Weights of a small GPT-style language model, trained from scratch on English Wikipedia.
Architecture: RMSNorm before each block, rotary positions, no biases in attention or MLP, untied embeddings.
Training: 103M tokens, 6312 steps.
Each number is 128 + 24 x the weight over its row's rms, rounded and kept within 0 to 255. Layers, rows and columns count from 0. Numbers have three digits each. The size before them is the row's rms in percent of the matrix's.

# o: layer 4 attention output (transposed), 256x160, rms 0.0699, rows 178-191, columns 0-159
# v: layer 4 attention value, 256x160, rms 0.0755, rows 179-191, columns 0-159
# q: layer 4 attention query, 256x160, rms 0.0845, rows 192-220, columns 0-159
# k: layer 4 attention key, 256x160, rms 0.0862, rows 192-220, columns 0-159
o178 092:175128120140122144151144122073142125087118148079136129100139149145115118124141148137159147151155152154140157148171139136124122089167133122156143123070109097100101118130210116149096146086150155149125149104122157112136109133099147140078130125121147134142112086153125130138146137109122108118084114097153140177120078159091133135162139133149156118145136125130132123111136118105098152082086116122151145150106092207088100128137125149122154148124150132127133134111117127145119158145114111
v179 082:115128124126124137129144163180163125105127127130129110056144135126168085144160100167147151131103149131129140137133117113133147124130126127129132142188144103175152117145176181164151174106137091099146140131150114143109163109142144118110104138086168097144146142075136094128144084119081082114108141141130091156137170100150143141117143107132092111103116143162147118123132132127150125103126116075110125100123142109129162109128104103105106108102134169084139124135106107126101102119098120
o179 081:115087109162101116142113118085147132123132118116109110117086111152112164117145157130157117093138115119142106150151152134128115188104115116125117135126108133078132178075124127130111110118059146106139132146124117109140076086183096108137116096108130125130123129114101104132164101132120103115152130109119142101132143123090112085153091097141162121123151080107118121083145148113100135118101116138175111127142091130154098112129141117137130101133071168131124113153182181128108143135117100
v180 071:139137110099130150159152114117071174130146125127168127130132141152100098130163103160154098102121173136107124125148140122123133111130126160131095153103125129141107112128141102172137105152150133155128142130133119179104147139123146145141137097167128127153190191119123141092155202102108137139143114141099133152156175123128102147085160141174180143131096162115102118141152132139144115168175140098175149140149115109126132125131107160084141125144102114105092117145119135135165138136131132
o180 073:148091092153113152147111130184130095154114118088141092133101096118132112112141114127138114094109120152122159142137122139132124162149075122112132102143155130121160127126144130171119114180112140136110132123140133112121089138124111115136121123117141100132155167103102107111135134142201141108138108133162173088133091113121111121145136122160126119118181084100111142091129131166148144162162118095110093166138148117176158128143188120125084130124116092147132184135152140117083143118116165
v181 081:153094140138149138113111107125169129096149136131170124122121115126129123097124104139167152093145111125152104137097173134078112111153118136128132157118090094119049095074151096158129119118153118104106136052113142188126139139091149124153167140099137137131101160113077136125091158140135142096114138107098120132148101125143082144125111141122132156111106144164094107108107118105112116152107132142167126103124122138119112118129125095111165137099068113113102133100106161125142117141129130
o181 083:126084110147129142136138128156077077160131098110148100160115130136137103172151086168116131168142121132120204115149161115137136092067112169174152136124110164097142121138141146114144129147156133119133146136124128156101131090137121101108098105065127126096120152126115141124129150143144174141144120128134111132134107151169164125135123119131161181092134129147150160136128129126160114138133143110130131086145163128144107087121132144154127122174183152116105148135173128101128137149097107
v182 096:106113109123118094150125165109170120114163121171120099164151104126168146100098133125116146178146091151167131141124106105159091132112119116127139113147124154162098092152117140148161162110139094102115145117114169135104179118121166120145132106113134130127113145129103081126152140130140104120118108138175144109061104083142135126103162152119155110127136146195112097160119163154164142155150110125170154122123137093133125131142131150156125126132080127132071134131108162121143115097143153
o182 083:127127121066140170130110072139120184108120112120136136121075153093124161141119107158124124104116094144164162128145181112162133088112110159147107156119119174117133149123126113092129096130148177146142133141137159104133115108150140109112148112107136114103148113170118114142135139135154138101154144075107134114102112131151135123135084163154136135091141145103133139093131167091086118129108122143134167122150128112108132108140133093122125094159116144121195155137133101130111147181124076
v183 100:125168124129127128155125118117121114156096107118141070132137169133158115076130115110115140132107126118132055157106140100127126101081075157142089151161101169119131135130116123142119151146094119191129143128117145155126112125121117139158127139128135086110115132111137151156145112122130143103136162092090172103089183100119104146124160125142110083148117117155151147118152129148157134114172105095145124133145146113102158169128113160115132126168136149120087136105100167151107127152144079
o183 098:122125125143136137144111088174158176140150120144125120148107106137071119127144130103121080108142135119146175142133162094113146144133124150098129101096150095062139133107145107123150141144136159130131151118120124121154144070144143125097154141117148153110161152180131115126111174112142182150171132125114143111141110139117123134094131160136112136126172140122116093099143117135116112123112148115154130102129081137148095148138151101121077123078116094130165077152169129093089139104131171
v184 090:098123102155146140164153136103154132112106146134096155150108113108117121139114132162062117138115134141151082120123114167180120123113112167099143110139121089107104139124107104094110113119069166105142148094119146099161124161131119078128081111111171109124140110143127163102149142135164121136134114115082118145114109122113106131091104170141115080134124125144191132114144132193107143135135172111110118115114128153088097106172117179129146089112126125123105133148149139122140122122119122
o184 089:125129169099144120163120161141075154147111122136149146124125131133104103076085145112102153170127098154087132165138146114134133130172128112087135099129176096119111089124125138146147104150124143163126133129122124120111089140143104161115136154161144143124071136137176089118141111132140120088108136165150135149139148123141154139155168125134153111130144125105172103178124137078087133142103135159099166155113143135145122146165124102147084146125181149122152111138152134130120112101180153
v185 087:107137150104104113140122092121148148146135168125168127106129154132105125123133155103145133119146150145126104127106085138134091114108142131138098166119157126120178139076138166109158143164145079147118082114147117155097119131166124122121121116142127113120137141097165150093166164135128101165127136119182158136135123142134149139144162151167167160126132061090128123122122141129085107124133125143155142132179088133160123100156146097134164163136101124143118175112153175121162145087140153
o185 092:170130110151143131128122115113150131137145124135123122099135127163109114117152119119138092129139077123108098144183143148112202121095113140110143159119106137124123145132118090117067143097080141138148099103177167095148123143109182148096134162124134106110187146149136133129156081112137131108155126164151153112138092162127100093130137117103127118133083133134154114117084131135163143118130129100127096129107126128097127134116127116123157094137107120107169148071091131112095136182116151
v186 102:095127098140087095116161093123129101157106119118114179120139140125096112172162124111169115089132125097104136144130166110168126128190140127151115113112078108152156167137129126148161174119157141181165136110139123122124103110110114140137117114121113104133137115169160106146134086148097117127125136102147131117135098138161110099139107131160131111113080139111097135108105119153107116115090122149136093108129059122105101136076130104144159136131140167121161107137127083115108082122141144
o186 084:133136096136128120099166135113127137095106131081104124140119102095140134126131141135155158149146146191082102161153116130131094088124182069144155159144133090150114151136112164122104157122097105095140142103128102159102156117121111127175104135123131151135144128091136156127110147126132134154106164088137132162129139116119102094152107133101120140156090132126158121105150096137134186107148102096136121124149120183124143160128106182115125142136149174112106081147108131119129160132158163
v187 084:165112122128142118171163092093163121148102130112113116115142150134130145092139193145124122107119106149140123138091103141084117114145109109117106139094127129113162077149124093134106132093156158182137140154153109149112154107079136098114114081167183102140094140113152107131121119106122133138117107149116168104120155145114116091095187131141163122145103138152103109147118114154154168134144140110112108167132152136103126151146145112136118158156117116080125115162129098129127114157099178
o187 086:130133124133161105126091107125121149141148138106115140136135074123155132139116052092124136125136149103111150165162108154141114152153136080114148109106105121165161171141161152143169114148076128124129135108085115103121133109134111080123127127144140138121176133150134110143142119155085099115137124046133144133096099108117139093155117161163100134115176127150119129107135097155123101120120119135133104142165120138138125109097086079104172151153163110149157133119119123131120115155164154
v188 090:132106083113116123152127122111128122130142121148142106149129090144126141099112083145069123145172143135120161123122134120158127121160161109167107135119122173138102106109115083097153118128121123143106132138111169119156184144085099069111140108199121163150118177122115136056110175129186148123114111122102108124103127160114148126133120139143132120145125146118128115133134167111161098168153117128145138134151141168110122147105142141118121133088081113123148112139150176119120131102127094
o188 090:091129135098125120111100106155115160161138114124175150096129124112143124129155101111132121116089123133088156169112149098118164117143107165077114088131123144085103141158140142159115096130136168129128124091109139121095102145130155143124126141112118099133102083119115117135119151109152130115169119112136105134157102153132161135151170151149158104092158123118137142121113119088164095101167125122109128142129162069178106105194146115132138158129158143166118150123132102136156161191118125
v189 090:091098109119110128129132095134075130157138111132113121108135131119136120172153129091127135117130165148100123101144175148090131088148115165157110148123123151136100155110164123140157174114176132145101097146118161158170145161153095118151106144128124122131170118130188089131107106143100148129168112147115100127155088157123105118093145169134068159137103086097151146148112160156131110117102170080151103143123128145176141144087140115109126110145132136125145164149122124121134118130133146
o189 094:120115135126123123128129100107123134127119090062134104107133110146147087099151150117134158117144103141091090127136062148152120179138141084125151175190098117162181076149075160169132105159133124163130120117116092152118148148116145127123093160119125149119150141083113115133122093137153134143112114166110111169158144116128121106136097136148154138152113112122159138119150134105139139109117104126144112126135131127139109145127122171137118125106076115107119124125140149096125115102116205
v190 094:107114111146100105110110120104125150164140107150109137107143118133130175139105137111119132102122098082132099131094183151097109139144139146135140094119103109176096133098077064183146128153108157097140110090100162137142135121112160097117089138125136105155160128086157148109082114137139170157148143115109119122108080143099129158145124144135108127113141127128122124110115138148136112128108115137110203134146126112099096113098153173148147120137162102103124156138114117122114149133166077
o190 095:126115136132103138109152136126087134126102109140132129145140128145149087125103145132130186141129157111091150090145131135113121088096140123164144161129102165146110124169079174119143091129190153157130126099120160172146148157142146116113119164093122117118081133114126116156137132087161128114098150160089124155112133115168102168135141157154137111120126168139117134148114103113127135165115161151130129171150157168158109145128140093153117150127141128161136092138147137119139077181089161
v191 095:109124136114113133126111122148095176102152092118149136121142143112095166091129135143163133135136075099122138161162119137128101115120110096158152167162102141115127130152177169122137112112108121142103161110168131150108102111178149117116135101131127118154117190139129137161147131094114095133114105087107158131154164149127138121155128121134166146115111122143108126159149118137107166127075179103135155149197187146147160103147114121151173129123113161105141140145128117148133114111167126
o191 092:124139124147127150145102116078132081117070149113123099177099147149134120120157106160131112127117136105121160115144128096152155140128156086103115113095095127137124135103107106088126119136101146129161082183124126099136124087128098128133135140131122135104141146122186105125094133140122121161155130152192140082093138132104066111116101128148133152151101132112119155096107128124149104072160145142118102164090137100106135135113118177127139135159119137122142126088159151129110154144125178
q192 106:127099106173133113108133126148171173126090096108159173106116113108116157117154140103068140080098115115158156143119102139089086125127105104092128119118167103116105118163102114127163116132132158148126111096123147168135112091117135166106162131139114150160145096143165139097142165113113133167138141144118070112121082127082098125125135131106107117091125138148121094144138125174139127104117147128116138093147115127088089112099159118136080132131104175111127133123140107120168138117143122
k192 117:098100143145138159146132103129156152110172126101127125169128137152134112148121105121169104148137121119127154129138128098147077129120115138157178164141124153134197129123166134102141095150142143131110142098127110134153144144126151137094092105113104130078107176173126072145118126097131141122094106089130145115122135097123126183148117139158149172181191146130129144120132149117128157164166129138150174096126126129169144111134146120112139112110144110143171150127130165133073133122136123
q193 103:116153151120134097104136094155159146104181138127139164151162163102142105134134132149132117103057167135144129121159099139143136117147100097139126110070104125102130097098102065123149131183143163162137121159139168097136143099118120138106159105134119144151157124146097105099082102126133140128150183122119067133112125139136139137061110093143076116152123140115110130114131117146120162122104117138159133129135138146107120138140124115142132096131094095154144125117118099120156144167139126
k193 114:131111132135108161161088125128150125137092153096181063121123107146102127163146120186136138151129097169091184148163100110107095116134149119108143127116106112134192156168120117108118121138118136131108158082138102119139166118128101138124117135162115088119140102114180145143095161144133136132124103104145113129128116111130131146136165152123115103085150139141147096149144150155112097125099152144106136169116130097126172123115127152138085132134169159105113117097155162100108138081118125
q194 099:130136116143108120118120140137110147122096106137163199111146165092160106127131171101118147117109142121190159118088117148135108096124060099124100156131118138115082115127067153145180155118140130142131111147103146153125149079115128110123163108122154121151116131113123164107138147136124143130199124134086109108146093151088157124115143102133089122124137136136114146115129128150149159135119163121137131082119165112133079140133155097138091110127114153137131137120159089133162166108119121
k194 108:160134099114111128164125105153094148117110132129083140124091125114119160134121154180163101108118123106133142129138138173093126165135164116136144112092144142105150217121116112123128148129105108112129125119129130121139165107163076123134148128133105108097151123123157123116119130167147143076141157127093144120131102098154174094120155131142073124115119134082171098136116145130101139089092167147117107169138127097129147104117137121164123157177168131124120158087141133108146161134108108
q195 093:092077133127143113157111097143127140179146152110107124147131137112131082159109115137147149127119144140133142098148109136116124142142091185153097113132065143111147112153155095099097103126127140177154161112136097111124127146127118125124146131135178148092138102159089105132068108134128140123134141082153148141123110094105142129139107132148133106132171106118126112109102093128109127113156111111176122153160101154143189119156144086128131083102127138141114166139111128155073152166136142
k195 106:096148076150103171099126142122129130123142134161110151127107117088136098153119139109152137144133156116127137125127105164121185114124140141129169140174161146146163155124097124140177149193111121140157109113107168156095149127115123155083174129144106129121111172150132121136118133138144096165140143119114153102115139147081106127111137091140143166127080195127166154133119134123147154163109171139155111116102144104105143114152143120121120177134111167146118105126135093114121114166100127
q196 088:121135106153105080164160161131146085089119103146086163067104108122150128137136086145119163176123078115135093103125129152138101114123103101135147168154130110132106166133116154148138182147096112124153089097131150140123138115135113139147163116185157089140111147098131117100116125148107128118132164151140153122130134108114081131117130132141118100141113141123131124164141106149132096108102130100106079139156156170138123080119112117128135165119116146119130110144160155124090148107189145
k196 127:145103135126139138123106108133075117149154142107139124102127151089165142149102112131159116132087168111109189139103132151097127135118152115128125139075143126145220139062112072138124135112068114143130142139118121095163121092155120131088146135130133097127160092146150132140138139146114145100102133108147116145114149092160150134158177120137129096114134145126115135124129113128133128108133167165121128145140108085116144153094116108153150127148147147153096153090137162120095130117147087
q197 091:117129109113141098151142138158106152128109105133141136123118122142154140119124141134126149073117141140171120148135140113142079113124081085150110140160103124089141104121127124176178183109113170181148109141151129144142128065109123126161153085095123122126116124113137162124110145146152089144128158125077118108129098169112158135131158107128120140139108107108114120104107142180132142156108141130144126077125147166152106100105134124137118129111135137128116113100156109139216125099084100
k197 067:148078138121117139166124168169112195147161117113119166147145120071121164142082108123134113128126123082118141099084117160108141159179138124122158115076131123110167159116148107146136149111110135114135140112110164083153111065167092150128138110135135126147156130132165139129068127131132162103136108145089123133154155124134118111106152136124136126127127138099098118130133116136093112154100125128127158137127134127095089147118122091138113150162186135134127108093144109136153159120149092
q198 091:103134140151147166134114121123121125137146163118115121160137113145134144124168090130161089155151123114085108106121146106129161147111192147125165118107149103138192159111123106090123130111104117099139137116149128106126091170123135122089087142134121150131096128121132119137106084106118127155084132131153145133109155095144079117126115151145146122137157137121116126208147117104154156111111106129120158153149139100102174138121149150109117146098166125074140128169115183156076130133138126
k198 063:158189153157146111124135100134137097107057098095117099096104148148151109136134133111136169129110161130131118181142099101117123100096115090129139172210117119139131102141107141095142154127166129114130111111106140163092106125081135125137133089114128153141146167102104131131149138160101098152142158118137103142139129121150153125145147130120128160146118172210136148100132093111129089134151135125140089133117130149137140126122104132138122106093101123117142107136107138136098140142083115
q199 092:110139089150124088151131178125113096159118145120165105134105123163133150126091114132118128113168085114116137128124150106175082104084112067152154109141142107125156167099112134150128183125129106128155109112159123166102146083141117112147153142108105137134128106099100161162072124147130147132136149112116137161122116139098130095122098116108088146135090118072125128119100142134147146200145131117155115123134167137131152116119158163143135120128149137115133123144128119139171115125068110
k199 119:134076103120094120146140162202132150138098098148121141112089110127102123132070134097104120097127167082141123095093138128074116139158134130111119145109123127112163126101118097135120142122100139137141137118114163100135093111153079103095173140147135108164154123104146124134113128142128147091166145131093140102158089087102098088092136097102127142134136136167137136139096159131132121129107142139161121107108105172124107124132106118135115133167167145122157144133175134137124181119159141
q200 106:118172122179133149149110120145108122133167147137118157151126126131120098111114075101133123180138104147094139107133160087145159077121184144146143114096125130134162171098145107119125131126122086122090087124135113123151104162167115121109101143133149123126108116141115112155115111106077147139139115102141122155145157115130110129120117132140115138137159133120104145125116131118123120141140110120088146145123147104096169114126117076110135088094132141120132147175125193135026112114112110
k200 050:155145098133097143148148108114103129107085147138126105113098157138152136144158166139111140113110188134125117150152109202142125115054136106146123141136094126126115098150101175139132179149120150160156127144126135148115127131107136131147164127090142127150134148113131131134141168162168085129130163099129120141149112177112168111153149131120084120127098139186154128131142145130177149151129167127137088136117137147099125067141146161152100132121133139154102130138121112106137098136088142
q201 072:108127117152120130175154142180075172142130116131125143110106117174127123143123134122094156151104114171140117165132132125144125106096128104147088123101119137138143160076138126174127143126134139163136106122121077160119125149146124139130146109185141130121088097127106140176132134107155111129180134094136145138157136158149137107112112091121105172128119118099081081143097119108088157089133096102147123109128142140160151145137111128101125120087115160134131124173127141125055161117121119
k201 182:166086097126095126145119157144120167107133124107127134113147112100103145151107137115144141102124161119099144144100115171106123164165134136121152150094121129107159086112118086148121158119106126160173162104095129123109135082158096133137148147180126127081147126133161138133107146159173129090113123106090107096146112092136142111098154117121106098104114138114131112165132148137111149134092167145152097141123145162130114133123089150147097151166181170101140125073161113131133164105129116
q202 112:097121151085108139105085141115134157112163128125155102111137123139141129166104140179088171150145131148124111143119123110123100121164130144114137126165107116111114137106093170116066159149164176136088155092114136143113121183137138139101135129140128190099140123093137158131126154144152102133155158113162118117131122171112129142151106116109117159126147159154113169109134115092122101101149147111120127149097107092131093167159143105175107124152076101133119128140098122149128122094163127
k202 112:142091112125164119155104145111149102139129127131112116137109105146153174148136142123152123146115148134107127086159068122136122139111121143106188180137133148139119162167117125145136090124120128148149173140115121127115197147114166147142152127130118125155131134149150167111124145082166147101077171118116095107125125100106120125121141111168143124103125143166116158105104122127113153100142130152129104120170104139125154109127114104087108149151183136126196124093087112117130078136109154
q203 110:119142106166087126139107123089109113091098085114159098169188130109139131098137155131152153101148113132161138090138151126096129105088108120079108131157117102104097153151154119161126129138089121168111147115142143105097133102124143108115094107083149123084113146143127155120082146100130205119139157164170124123126146126095152142145135138105129166151134118143132154117126096088165147137147148129167125134165129131145150133112146108132141156166161092140114162157132128147123107135124105
k203 113:166138135123095126122131121100114168164160105113135113151147158126101130116126162128132104169148127129143133108147132152123161192122194115160140149140147156152150179159099136115087090153129148127161145112167128147147138081144133090083132127124095146130067153122111092179169172123155144175157153128125142147102119097125110108154144107124178183141105133143145125146116145128113150119092141131125097084112139125122098129137145155123121127122087165124125128142117142122138148128100131
q204 106:164130131127148126111179146116104093091154109111158134124123122174110136151111131183129082137117150117091131161102117144148136109140167114131099115116133143124145176098137118098132131128160133149136120129151112139131164160115147149128094153152159096135141082096131104099151116147128166157145173146143144115137115113131180118141132115128143117156115071140088144127184132119172063136095130151181112138107138134172142132111106108108121085126104114142109132131133110091109156112070122
k204 108:118134188147134117132121129139161131146108149154122162115104108068150161147118119127114097110145120121148097113120169109112148115147143170099150149128139135108109112122103129119113140110187099108168095122145102099170125109160145155126100176125123101100096090145093150121106140139135170140113102120135090175145137131103160101168096189107127130132106168136124092102091142111109163125173141081106133105122133167133118124136097134109104128136122126103183125156124151135137138122134085
q205 102:112125128148111103101161147130127142127091131115118122119142127131131163171126106104166120107125162147160099155130151107133103136157128133136105101184137116131128145132129119148128142159152148126100146183144160141133107128151130142150189095132138124116144165124121132128148132138140112103094112083102097147145122099146118132161123131178135101140093199150078126170181114117138083104149116101108160170122079088107137123141184129118134160145139135157142130108099094083113130106101101
k205 108:114074130141126105155155123095092103146167177112125155163169115167130082136150167144152177123124096123116138157118157130125165076136113113124113164093118112069100092125130124119140101121146167123091132175124100160117127089114146148119113106162119133155118133130151158104092118093160108115090126130160088137097069143098132137115122128113147175100109133138119154158111136117146144115137095118165117146093127127089113110138118174098125134160136120124154088125126127135128116127129113
q206 112:129131126098142085155122123094125130120104158122086134116154122207096128144171153189149164133157140148180132135086096129113129137148115141110106147110145151117111082115177119108110086141121144129142118133112141092115177131115172125074137115150168135101108112151138143111118124175119130169110111141099126169164115135107120110115093107119121143121111125138129112165161140127122118120157148119132112179119155134179142151131138153145157132116152077168133127173123137136134123139115165
k206 109:124121121132127167110156105127146066099137109077118136113154131148105131126117135112149124119134104137094087130137140112119087140128142121084174140131128091163135120120091125165116107104185137117126095156129138123182131169125147099113184119143134125128131121106120101145163100112185150115136138084166110112163140109074099123086137127116091167101110158110137133102134150148139201122118129153142104078126143131133120134104117110120128173106108109110137084104116119147153123116146107
q207 106:101164108145157135133103124163154171061143125149105100126122112131171136077176104130151110111093121128135154146137112117116126121159132109099120090175126119144153155103158135112153124140154084137139111118115113128135152113130112095154101126124143119096097151121194162155143134113116131119107164110129126082077086097127111104129125147107153137139099124144154106116128122169113125146123103174120144107142102132108116119097145158141084143139127105176118064097112146098098106120098104
k207 101:078142091143170111142124121189134147117078183133115150145133127139146105138126126172094119150129144116128163090098085120136130123133138129127150050144182124133115123100149140116130128128135142130146099129129104107148148106129121142135120150138114163150083188120111120154101147133164133154128115151135153138116119142142132112182157120143107113108137082107090135086163115137117082135156168174154140127106130126145141105149157111133096132123162131110088143161079153153148128142142102
q208 112:126138143117158149114075153114105152162120124147102118109099114100105132130164158116139142110124113164127173089108125163110141133186152150116154117121132152121147121148124111122135130090099158139098094126106188147117117121123109142123118148107123176164130113131125131122130088125104137084106151140108108114154126119087123133127093175121168132119155144169147163089119170161133131085096115143154150138149167142156094169110071095134147099094093135127134168122130155094112155126090113
k208 110:134144106125121131114147142124101152133117107111181157061126120146207159140155126114146101131145128122101144110076179131180099134147126129151125125158104101108168156151127172155138081100156128126134129155091153127149144146094121143130142112137095135114102142139153106107177110122140111099125129138095112114147173135137132148173121130128148135116138142105160168172148135128112114147144120097115138103098078121111186125122134098153100129146121142145154169164133125182143112120115126
q209 109:160151152094131129107161106135120184144194120182095174132137147149105141155143098150104125131120126168140114105137097138115133096107127160170108149118153143153136106174153127120149131132124111163172106122124126125178120109104113123129140151134128127123139144105140104087131157117136113139140143093144133127133149104116124125144180110149132083127149170171123135132146112138186122117128097139103148123143109149138136159086158108115117155162194157165127132099177134114080131119135172
k209 101:080100168106165135150102101075110128119131137129102144127137173135124091131168108130174138110123143169098149161100120083164127101122150113124125124153149165144111161127078160126142194110135132126134116134110108115101099090179129123102104122111122122107096096111151133131093072121143110177146144122165120147088124147169162141157116131152126102103135107130135108142116160137109121155116118125144136151133148134151094104107138128152126179118106098175159114108090138140147138144154119
q210 106:138126130100126156117165148134121156116106122153127138104135145151115158111118075099094150122147121126161105114152111166128114135120123125170113145145150123103134124135107159129116136135128110096133159120095144150110110140093094106100128146138131132150110099156141145132170133138138135132140068136170141171107103156177135110153091118103140111038104124109223120143131151109149122094146155156143127102144146158160147122123109115152067135133118097123106129156122139124170105125112172
k210 111:066123121119119101109126121123165101134128083160093088100103134118151124090118101135183161114173129183153157114078119142151164131116124124131133075130098123152092125106119141162111134141127133157141126159114149119103062168132107143129121128134116139157174126107129087128120133096128128164149109130133126125118164142108128124094073095107115125141171119096105117109138125162096125100113128130160147118104124117132097132115112115112143154109144159076151154152127100167093127095159132
q211 099:109114140151139107118147129161080102111131138142109166129145150154133127072118156121160122130137085134117102146086127109126157192148125129123128143157106128139110160153099127141134132092131110109157135136126127129134112149125116153122142137143130118141134100131087097140123122167143118126120115096118171135112115086114112161110147137150188137115174145138117193152122090079116085075131114112157130182172132141156180077174114142122152170129133134119147145137108125091145146119086141
k211 098:149161118135119155104128084103140078109101123109174120125167121087141122101102149173131115115130088084109148157185151115151142111174092130098087152112123111124127126111114110122133127105147123100111145145154139147139138109093163173105120131115119124116121123125119117125111139093119099072095110089188114086126154112103138086123129103162135155112133170149160135153118149132154125125134130127162168130126092104113123127097095083128162125099095145147140126125164114154092160092145126
q212 101:099135132117138066147136158111153107179119167120170132114137167142108150165128109176109122103132132104138118120108130156121113103118111122091096140123156157150141112102158171101114190100115128100119149133120138116140167121123085158156146133156132128100161155153131143142158111109141124116123080141153187134102109102125116128126100090133112081112115123171135137154130148163135105098148076101144138161130138136132121184102117150168126115145137083115137132112172123096118120142166141
k212 097:119139102106153137115097100124163130128185104138134109101131167174178113087159112130126112151138110126098164130096154137147142125129098133102131128124110118131113093098117137162121087166146112170129116102099098112145148143147161131116133116109123113148164163155086148133129100120131156153132173096114162138169103122107100137146089163137131089123093170130156122117129144096125164111069091149130177115176131121105108096146111089109124158124123140085133145117122104139143139102171124
q213 102:113139161121159175160135138168130129141133147141117109079119125111180171156155144127111150124139119095107074117142110135130117153082091129083089122104103126079174124098132108125097152127135143097113110147138132147127128135157114149124079104124148121141121102140159102146118117168101133104143143165136111160145115161119128143117074166156152106102101131119096115126141147146135081136161150131096168125118157134110164079137157149124122174147125073104149100091127144107128118131112110
k213 105:153141138134133124144160165115178198134121124126127143147153095137113119132093122132147119139140128084095100092102139092113123107145079135110155159109117147145127147117161140134119089174105114158126125147128138079168124120128117168108149151118150124147116147135099117103092164148165110179139112178135110149140154147116140150135148103158111170118124127135094142118130132117138104117107137151141114146075114102104139106102070133149143111083109119086126163143139090167114089137183132
q214 109:139140175101109158169161102156153157100148165113127090150110104144085180154173132136185085113141083159131156159130116147119098157117150116125119121126122151157118162118146121160093154117119117099122151159140085121161133129106153127152143149089161167139138141125121119149135159094114089111106149147145180126117081091162121154094166165114159083117138112165144132084135165112103125139123121128112134126091127142136089148142109134116138120138139132113149124134129162154149145129131124
k214 111:128127117081158109144089127132109160132112140112073116113124127136128117132137101127113128155175118085095150127136117114166133109154119130099111114152121138113129132109124185154126143097144109140125141105170119120093143149137131099150113100125145132099073101115113145140111117171136087171142067122095117177118129122158166128136132136091118155099092150143156133156146097134075141133107098133101185102149097116141126153105114151154139126135196097115109137118144133110152101088155096
q215 109:119096136143125156116091120130143165086149121114152117141073132120171139115125122108148123081110149089114152131125139116152127126138106141112151090126130116162101175186132168148176099136141131145167114137118120110131153151124130156098106179113101126139134112156128100112094141125150146143126105131107153146118114115120116119085095085131128119118174145111113134094162124171171146127095110115115093108146150124174078108116092112130084088120131087139151122088154123092136081098111127
k215 104:109151143115151132143101169137138145114078121101121127134113141099153067153147160107131102116061082152139148108110145128121168099147169093115109153159166139117142098122150111120148145105173120107153114135127117195140113097154113146156095119091085133142155167106076113168097122128099113130156137116143141172104137137170139131172152178112117122104134153125129123104149131128141125139158172149110125154114111153132134146097144087136098119110159111150141134132123156139154146119137136
q216 102:132116148168150120082133144136147119145157104083111112119163096175168122185117163087134115122089149132145137167097134097138117154142121119138168119124160125147135128091150159145149112153149126138148097111141167133132113144119099066117151138135151107128103123167190140138135125123119145125130122103131106097147103117136079125133158122136067127100130096152124105146116112084125112100107137173131143110107145119080124179100133154103171088122137138100153115099092119118131126127169122
k216 097:115150138145122114135129140137142129141070159095139104129152071184103125064161143109133119129131101166091141150083119120152140122122152156150083144126130121135134113147130141104155163104149114099127087066135115140133151122124142137118114157191109126112152140161162155125114113106154095102132161138123128156131104096102106165059154140105127108146133131129104118121120109111099117152116159126127118148128120109158128114148133118136115167093107070125152131149099116075124118179109135
q217 104:139153141137157104147100127172103171123113168130117151113071126095108106195090151096107138138146117111124103068132141143083116144079119143126106140115114106179102096130089104145088120141124138149123132130114094131128175106111113114121121154135112097179129111125124116092119131120129150162126133105122121149102131142107148108077144154103178133078106116125133108118141109049114134127115150135115178105130126151109131108126150120116170140154102130144135129124086143139145094109140131
k217 111:145122170102119107111152153119159130127156139127099115080114106121127091110090097200139142174133145093147123147146130117114117099121141124160109141128129150131128171138136156134109126141082103114090132148142137102128126118184130140118096116136137105111149109142145110118136130096113140130145130126118139126129122081149118157073154102171079096140153112095094135188118114169141138168143127166114088146125091151119147100121124142142090086061143124130140152156165120124106122132178138
q218 104:162179116118102147146098105156142117139145152156096152115117164121133146125114137100127136077140117178092135148112132090129143127158150122119087159123166087120137119120096150136118090109141080121111103131104160081115127135158137165126169123144124117139113092125172146159117142129109093090141110110111122110067120133149107140117095135106173111128117125115150165145136126080097086124157093111158170109144132128127137073121118144139161113101142093118142171131128166127167125123096104
k218 105:103085114099152111071145124161154132091106139142162135090130137086124168111117123141153114122111118140114105133133106106149078139156097151128094111161113129117137128096117126146092139151119149138092156160177145156122139136128103106143143106179102118146160124146081140095113140080149158121081096117177184121136118136103125105138137103121119146125148110163146115102088113149106151141136131110136162132136081118107144141134096098158136147130135115128088136145144079153167157098144162
q219 098:110131108148147165115075174125132144142126148090146117138137087138116129154129135190124147138151163124106134122098147148153139153157101150146126138127115133159149122144152136164120080140134106139123118084097100127111093158114147151176112111142169113153138159113070104122113064118092094149147089162141099141151106129130158140146115141142149172115145137115158093101122106101122149121132124111086104120119133140165112080146120153132057096113127159109138125106100137121134112120149090
k219 101:148096126160147156161117125135118170137178154148125113102117147154172106151135089072130143163118111177113134170129144143132142123107128084131148154115156092124134113138147131120132100117162114115140117133149170121123069119083149117159136130086135122082184094143089129119119118105094120097132130118140102084164171103119116122086158128105128161145137078141138166085114119148171154155155135133133136120141140156123108159135088127141139087137141136136139129122157121176143104139142135
q220 115:075143100158125092127131103126144135156125128148129106150110106093109139099068139148178138150127127108149109151153156133147111140138111124151114170085089136112126100106113165108110173152179107106115115131104070135126102124107119128134128106161091104123098134174138131115120128147104145170098095137125112136132111096141126093147111122124097107150119110174160117119143126142102153142140182120125097113085140137139130127059120139137133140097130089107172156135097159142075108137117140
k220 114:112131109115147131118142116126117172129144104207120109136142143131097133115094087147126140126119104118091123115121159136096140103088116136151121101103139127142143084116058126137156121125135086138128131117094139165139088170138123115156146199160104109128099128101109093141127170170141154096130160152113150116143128112112076088118137150130128079131170130103128135136178121127153088136123140119089104073178091127093118121132121109109163104131143106133115121138116127102126113125128127